Part of a small language model's weights: 18.3M parameters, no biases in attention or MLP.
Each number is 128 + 32 x the weight over its row's rms, rounded and kept within 0 to 255. Layers, rows and columns count from 0. Numbers have three digits each. The size before them is the row's rms in percent of the matrix's.

# layer 16 MLP up, 704x256, rms 0.12, rows 566-616, columns 128-255
102:112165097121097162154142075107138113121126125131166138147133096143188193176166116122111141136164141193149140100202149159139168136152184173119119103097161144107154106161160136126135102138110082203141077159148081129083089179098122078144111133120163165122152142071127133113195134183131133120166149158069140122062134146135131136107137145143152105117150146080163121121172124108117104163109
098:135092184073104094157113075034111161157143106126111094121105148152121138092145102102095120140103137149100150131123179109176031113129155152125189142159074150119153163122115087120100108164094129084132147074140057131169134080169139145092129152165077169101140165176149183179163115062116138083105182212150118147120094166140114096127165165153132118158144107126112116141085134135184142162085
098:108130074169061118160123134130165165058084105093127133147092132087176144156087132171080192125134120166191125140124129112140152149087143098202047157110111142121159170218116079108181158085051189111119079146141161109139159162105094162083104137074205117147159189149140096166102146136083137143099106128148157132133131047098139096132147132151131143122133176126139115106154106113122089118199
101:078114095126091073096087114134109142080097175160110113221141147168124117041123129137115121130186129138109133153118083153198118122101111109184058128106075150119113121063154148161111133163151168089082130154112124159126073065127146109135076115124182103136156144138162155126120180139125120141133161096068154122180130172107109089201139154116137171127129097070153122138166153131123174083186
100:121086112116053074140101135114175156111071124149119162174051118123181107143148135170112081148096146151115177083105219169129115115180152149157173133134148112098121109132161111080142123064114145107096092145127145167165106110139119113082135127145031156132152104143147119127077121172145117105146046186150067169142183126066100155162149140146123155110116095108124134086145070085147137103151
107:144093093117153143183154091153154230220139127125165128090129195159077105078103094154140154067067152151102120112193107081117063191086171156099126164103095170146072185123136150200169124111160147109087110151142106155128140148103148096123126138089140094090098114166122160172150140094131084094141138150139132134131182112088165123150097105139126107129199150115195111162129075121096144125129
102:176134087119088125215120118128168157071135142094074118088130152095143095187108060160162112123200131153107121121148080127094121148175138127098073121178118224193065164151133164139113131103111152115072089135130138153155139164092122152111139113096141162129102173169126146108162137162110112118121055112134123153167105153123162095106148096138164106183121158167121158115102107142054094088165
094:110130170139139157130102177129172135107136066139046155167167107134128154118154155140162085120124145138165110084105108056111237106122050153122114159174055113117115125134131056142139051156133148116126094116101126149114137181098058057114132120187139145132147117094135149094209125126211119119188111129143113149113095187179159094196146183118097113121185055127142093119158067089103109131110
091:171075151155165166168123078115112123102122110135182137074101100152058131121096121144193133103074106220128125153175184198131133078086135079119116125086097059098134131080149121217126114134075103152132120198136114140129163085143103129097091084105099124148121170150118149094131149098094123068117124070136140099095195133078118156105148154139148059133107113123122200146169151124161087167113
098:113148051100112123098163100069132106131131134121184162104132137115153153163146155085122142117162121160147081138118095164108122112090114087046061114096093143161080114170161122138167116157141118175109118136081100108196128089153127122124093097146113081217116114124096077165114108139174122149156135112183159154127074108170120120106131138109040152178125185140094103143135129161105107122147
096:150131106214138112170129119129162124108138161193177066130149161153141154089097157121148147126123163078177151077181118148154120132121125124113118111130074080053116123123126176115116118134169116092102134106103103116163127107128153087095093117091084143080123124113106086123171087069076122097178161178164130103123142135116102096161108099181104095092145095066125133152131094137126147138144
113:167164152145101140174100150133127105129118070108142151067160131165127104146144127068127145125145132129117107127140127069178128167086108178136143100121027086102129145142135152158141100159123098110120112074119070161155105093145102102154165126128190149150063120129113120096173162142100117129103133170113079109137226139125111141057148090120091105133061140146142100069161106120116134168141
098:173137108153118097162125132094147132176164100075073110158070100102130166167152142146105088157181181127118116152150069156117141166099118102084091164102146144155124179176130166113104106120093133175160091151167122171106065140145183094138115103109093100146099097112098060101148156136088152166092124092120146140103140180100161111097147149127089165128136123155136132131115121155188081165066
098:124140204088131114120135177107128086145099124184182134116128147134148082076161105141180137130134082116101061118186164082135109128130165107183166107122156164124143167089110126147154153083118158137171047151098125179184138117104161121159065134087073116120162107136120160166161126118135133120033175091139108154119136120164110178143138101099163080163102146111111161129154129150125109106130
098:132114102097202120117201085107116105108091149096176161099123142075125166094137156173118159138114082082119092164099101072188114052109158112121125177145141110108106144063131146102082148126164101113118113127100143100116096110153139114151166132145089112108118126136184131112133101125097138123102052133141076067184142089144100117170118071158137112126149090094073103149114153144118145137120
092:147157177085154137103133104155071131141124146131148149114166153093126107116149172083136069171115144099133136142128120175100218224176142140122175151089182115135110156163085130129104092126113121142148155144178133134155136108123101137136204154110142103071141190130202142133123112128141141188144100175144114150097105132111156177117137172142088156100075147153132097058121178138108132170113
098:163142091107142142121131095066097111098131105124096104179120088182096164177089144172103137191084142139104104097130096111132116134109134127103099172134177097194111138142118103109089125145124124148141149162221048186167132089097118139107099202142129099155180209107042155127087178135157125140105161210124151125077154104102149156094080149131093113176097128148119133108079139148109144113114
096:108161093156156116118105101147075153143188106147137082123133103112162130135173095150120155146175145148122110138134106067113087133085135176140089107127173110125160176127129104141135104152080184133087126153118131120071094143083078135176104118141112097109162146169174100133140078102089067134150094105136172091088133089070186139175160127101148100101094128192120099159108160083133083106134
108:154103182129178077125139172125136162085112076116113119101098130169131146132159155098102140147129157123130094093133125112127167122088145146099160092142138111167093077097157139117103158110173188077102084112140126173138165163153102120062115169066153096105094167156152094132118146138149099056125153116138194096136131144093092157167112081119200120146172138174118113127121137115138074091065
102:130116107126137145149120122128135138120199145113153117145132160162113112081154128141142206086155139111141053164074171110092116071171088096176142124123133061133154113116174081152087102152083115132113221097143132110102111095147127100139080106158137145131169129128085126120168135121100126111138177119110179152097112129162152186183129158087150111139148099130157141093100047104185142181136
101:099105106140105078163089103065101091121144138121128103133125147053177056135126131106181145091135134109145071142123110153121078153078109130083113138142127115094167164080154137165075101167097095133105107145099141118093112128112170156162091173153182170138193099115145168164169094156123127180097136123172095156116089110083075129092159116165147164122176132123094117078162149120082158133078
097:127083133103107199162126109147141101105149095184126169135104126144088137132114079131091094150074110093163160149111129118099111134191108101201141135172088147130104155162139094178065114081062128137154090099141169142166126153123157108053091120110146144096153144107080107139137128124079138180118188119128139069132169185143124083131174105133124059095079131120159115109170101164104142137116
097:120216154150114056114131132156121141129078125122201145143138106139094173098122121160161113122140116154199163139123149138131184135085112036119116104083097163140154069108160172138134083150157148139109106117140111084070181098125144120129125093108179115148069075164126158128141123153170106192138093157144118135114105178133136160088149132156104160156107120064148129120143112213160098137141
101:215141137134068120122122112127093180154161168145101081105106117132149189145127163160121119097131123087072129120199119138151101122163132122145130134159088109127094157136108133142172111095069122132155180119149118160170124095100172112129147127123162166085089129147141126196158141068117140168191119122121123124141169098125156134192198130073164139159158096132085108184075151122097139103092
103:169073117091112102072093156108153139125151111146151092162146083141134145125145114190088094119164142130155053150134190116119133172080099158102061129110142107153116092186163113084090106113094092128089161185055150127149164065148129123095201122123160143095147111090157151126070120119115071118100154165116074143091117093128130109084113078108123121121141134127106052193087181119117118102137
100:148162113154153182077132099059080174079117194124177168119145134095105122121099125102156104101104109126093156111185106127135090166148112143181131127172136133173117160124115151105094069111162100139097079146117104120161163129062168120097133115148125172120187126135161111159107140133110142101057127055107163118113136156131132184117193158058125112124123106122103125146119143107198051133098
098:128123168114121103081105095153145084153114115133159124117140154123143084124192150131138090149104159172170147127121128165117123189123146104173153118123124088149159154088200160135138141172139116115028095120128078170134114131081106103114147150170161147165059071181139098116184120129111124129122130210105157156092197120100109108079045155121144108124076140089124157079103098133116150127149
097:088151141166153121152129119150094188117113114137124209140119165173125083118117128142163108175053127115151081144097153157136140058173155121060164120130116086159116126112114112110109095158173191102150132111185169127161079114144062120112166134122112148120099171117152115157149128175141123176108185101169069147123086145140188170141102130096108114116140125157090149096108154103175149206122
104:161053098109141073126085128109103124086140079146120129145149095165097080114101164122124122168139122176128105098114137120162129145081112117130129143093128100118114113144124123153109100179138087097107142045140145181142160140155147091105121154099121119134140097096120156137109147132141172197169058145136096135076128138118123137114085103103205219131119138179174149074093120131107140105137
106:113120143112193115174091141155079122152167169133111063133180173147152121155101085133134134112160152094162114110096155084105079167131111118150159156122049137166129187148085111148166136126088088120123148128077088115132151144124179174093066157123144090103083122120162181158151150158116152105176139091137103101062111126136094114164117152168091086104122184149129135112086049098117154197116
102:151188130129155170167178170100144112127123186147125151137118143134104104093125168165084148116109154197126078186081131089149101146146149130114102144135134144116170108149124039127112101079151176100143117122168065100078134110135113164140134147080151143172137114180052082124130117067176119186182148129130149116192192149113080164123111070127121165128086088129150162139114107116094134089091
103:136142167151118149117105158196112140095172119078199131107128082149126138092109152151137166166123116127096131100137176164064135131200097116150131169155084154103187135137108103130087113153104146094114161167090154115101147117140143079152077086142108145189131144058111117129160144190139152105116115187157101164131169129092113193157103142167054132185162118105091153097171084095047070118091
109:105085128109165150077115132180118102109111080073165200095129122156094111139105107170117146153135198164107111168196087170113085093156123154182147194160060128107121076145160170112114127170092181134115114123123148079131128177124183120116186099135139100116108102151108124107097173147150116149108126056095074147135093179139184131091123107132184141174126101051194115109132128131090082059109
096:146129136145153131155165135087138138144147127066201133130101164153124161073067185161118149095159150077150084126115093141040143087151086160103085181127153090144159142073101066118115138116126106082149136175145203141171126141155139096096169077112116180099140114143120097134197178075144124148121058093120108093106130172112190163154083103069118112097182090129102103080114157180167130140189
101:176091163008198175102060172139088151191137171099093110158108114142090113118153147081199168062077179141130133154131085143070117107149144144185153133080125094176165132158100072111136121131197067111129105121148137130136129090147116104120206122141107139166131097127095125133158084151102130111122134128156107139085167214123130151120077154083153079087105139132137121108083070207112121129097
098:151100143091124124122106094123125194154107106108148140092112147105190131146168089113114146119155103112153169123108152097088122121138114141103140128120095109137078108128106190132130119145115123009087129097125089117115083165139174123114180169172109150193145137100129131047113106100096121135103076162128127152131114132087096166072112124139111166103133120133134162155110150168155144120114
103:142094070117092097172131131113086165141159145153160063133152152119089151196119138128124130084163090051144090112095179153158125129090104134145113081104158124097135072116144195163152130123141137154149162166143106104145082135140123116096167118153133129149122116141128104164065162121073179117103121149118091152138136110112189178131169193137181108140069129133109082200081121127110149090076
093:079085099145134125160157113116119125106136083106224118089131121154081077137147178142146119152128119111111088139175100101116089116099137130144194123149138187137178139106098148140120146098183131147108114165158102093142204164180152140167125199096167097167128121096172111111170139162192108174096088180132115146155071147168145136129130115171127137150170124142154131119097128094153077124186
096:136095081124110152100141132118082099166102152149088096128136068095115070165109150176078085115160114095125080126185092157129168161142109110135134175107155155114109139124113188112101198031126070100120096109081142070135143137145094128130158091142107126145092138140164157115107119107158160134113097132155116117107086119125043170180071224113189144089143108174139108131156144126138164151166
104:133106096125134127150124148150178142128133144112179159149112117134086103188144112191163117119124059148111176146110152103109109123130092139139157071151146169126129090120167076119080131176120131139124132101084139108112113104106126133040130193113121122148184118161127107102123132165088102142162113152061142126139145069215106125109126154115110135107145103166127107096131072101101112096126
102:122109106181148100196113126070090156156138068107168082175101056156154139133123105176139144143091148155103144171163154113117066147102141076157159131158057170125139124101134106142126065123104206132134117154104084088161127147031112164147103089108200165109144076145097126114131072142149072155098134156160084125127072156115154155084141109097131142150140212137149133122114163127147109164123
108:187097093076077184132111219169128167205103123094105128171115123121129165125165122145135118090142162077114150122083127099144137102116112112146183186097174132110130076108078144158126108169128113069095174120203089180159143136088095108131120107168134132203150167181131109167152135167127123107098179081089115166138177121123124107113116126151152090132108184142174144110131166108116161134122
100:147159169113110148152171132112143106151170116151117171166166097164163139152106073096130128131166115182119180132138134143101137119103113109120161118116090139249129177161154172110164102121097128142050166088112145155147144168069167120131201095104135166108169189097137132151125146130129101153164144061149098106094154122140114137114164151105171122163150157113113191130168102160170124087194
092:153140065073174139126131087144158165127153174146109155153166109133184126157129116075063150105107068101118055103144104095128089169074111136135107103072088194145098112101087117134110124103147191097176164110131112141146147138137136094180114138134107107148090133141136105099158141097188095138139100156134152098139131205106153171143080078082096136130086172119100080086136095154076108165127
103:191088116141117103115145111149066147092070162094134174145109105060107097153119169115116106142132028127169152132095136129092169162166126124095122136175090147190107123170111154096151133087037048155153129121104137104128147133069169113158092148204123127106082120189057080161152133146150093143154111063112178083093130169102098143123086128156093116180112092129140088095127140166147073142114
092:113167078098100219106102089106142157076157142108114138102099101130154139167178122125100105158098062122149084118154139098081143193120144095119134143136149030120119157126089144209153149119144104126144112055067084134114147140109096140152160116130099099141126126134093110127195105145141114216113100122124160175141122128143109117160177071151149110090135136133119146088130143148107150098142
100:141147134045131074141088159113157086202143160145138161097124099137107133140124160100113089135139094164148132106147130169121128103143130178105115129131106105123108079143143103201095128124144177148099147180111107196124099144138156133186161160196124124119141102136129093108156126127124144141144137182134089141169096126152140091185118129138139179094112145091166136121134097184130120080117
097:122107157098113139142144130103108145103076158149123088092082135150140199107110142121164155154196139152090082127118127128059164078172116139153154137128118123127091069150132125154118158128182109057094076107117129175131134168167101128102110122098098158095094147156183154111166156141144141146113159130050113087078183132092103174141124143116115077149192176166146140093107147164079133105091
104:106107081143191082152169107178139152181123126092115133146201095054151166142171104099089124135147108169141122091105116229125173161105117114113161125086063062136131138161146132142129150118069180118144110084157118176151173122152072171093111136101122126099088212133163136118176123148119077135156178170178155112144127130088117141104109122179152106138133184174113088153121087191172118082114
109:131179059124164139067122132153167151100186145126102123084141041131131157141127125110129113138120137138093122156109153103143148112129129071161112169130108199103134140171123153063141106129135127190126149114123097092072081129180118147146123114132164118050146095097139175151119127120132112136148159145170126132119167150143133102099152166167157137101117101154089153113149122162152130124133
102:109150115071094164162165125161188104098111147114151125130114197188200168109216094113160112131123108105106123155090136137157115128155070120124133107216142107127132129116169126132085113119131129113111077169094164101211113137126150126104133065090148128132147115146127123124129154127140115141102068106023103173110162133104112047177173077130105124127118134121140133091123149053133156159092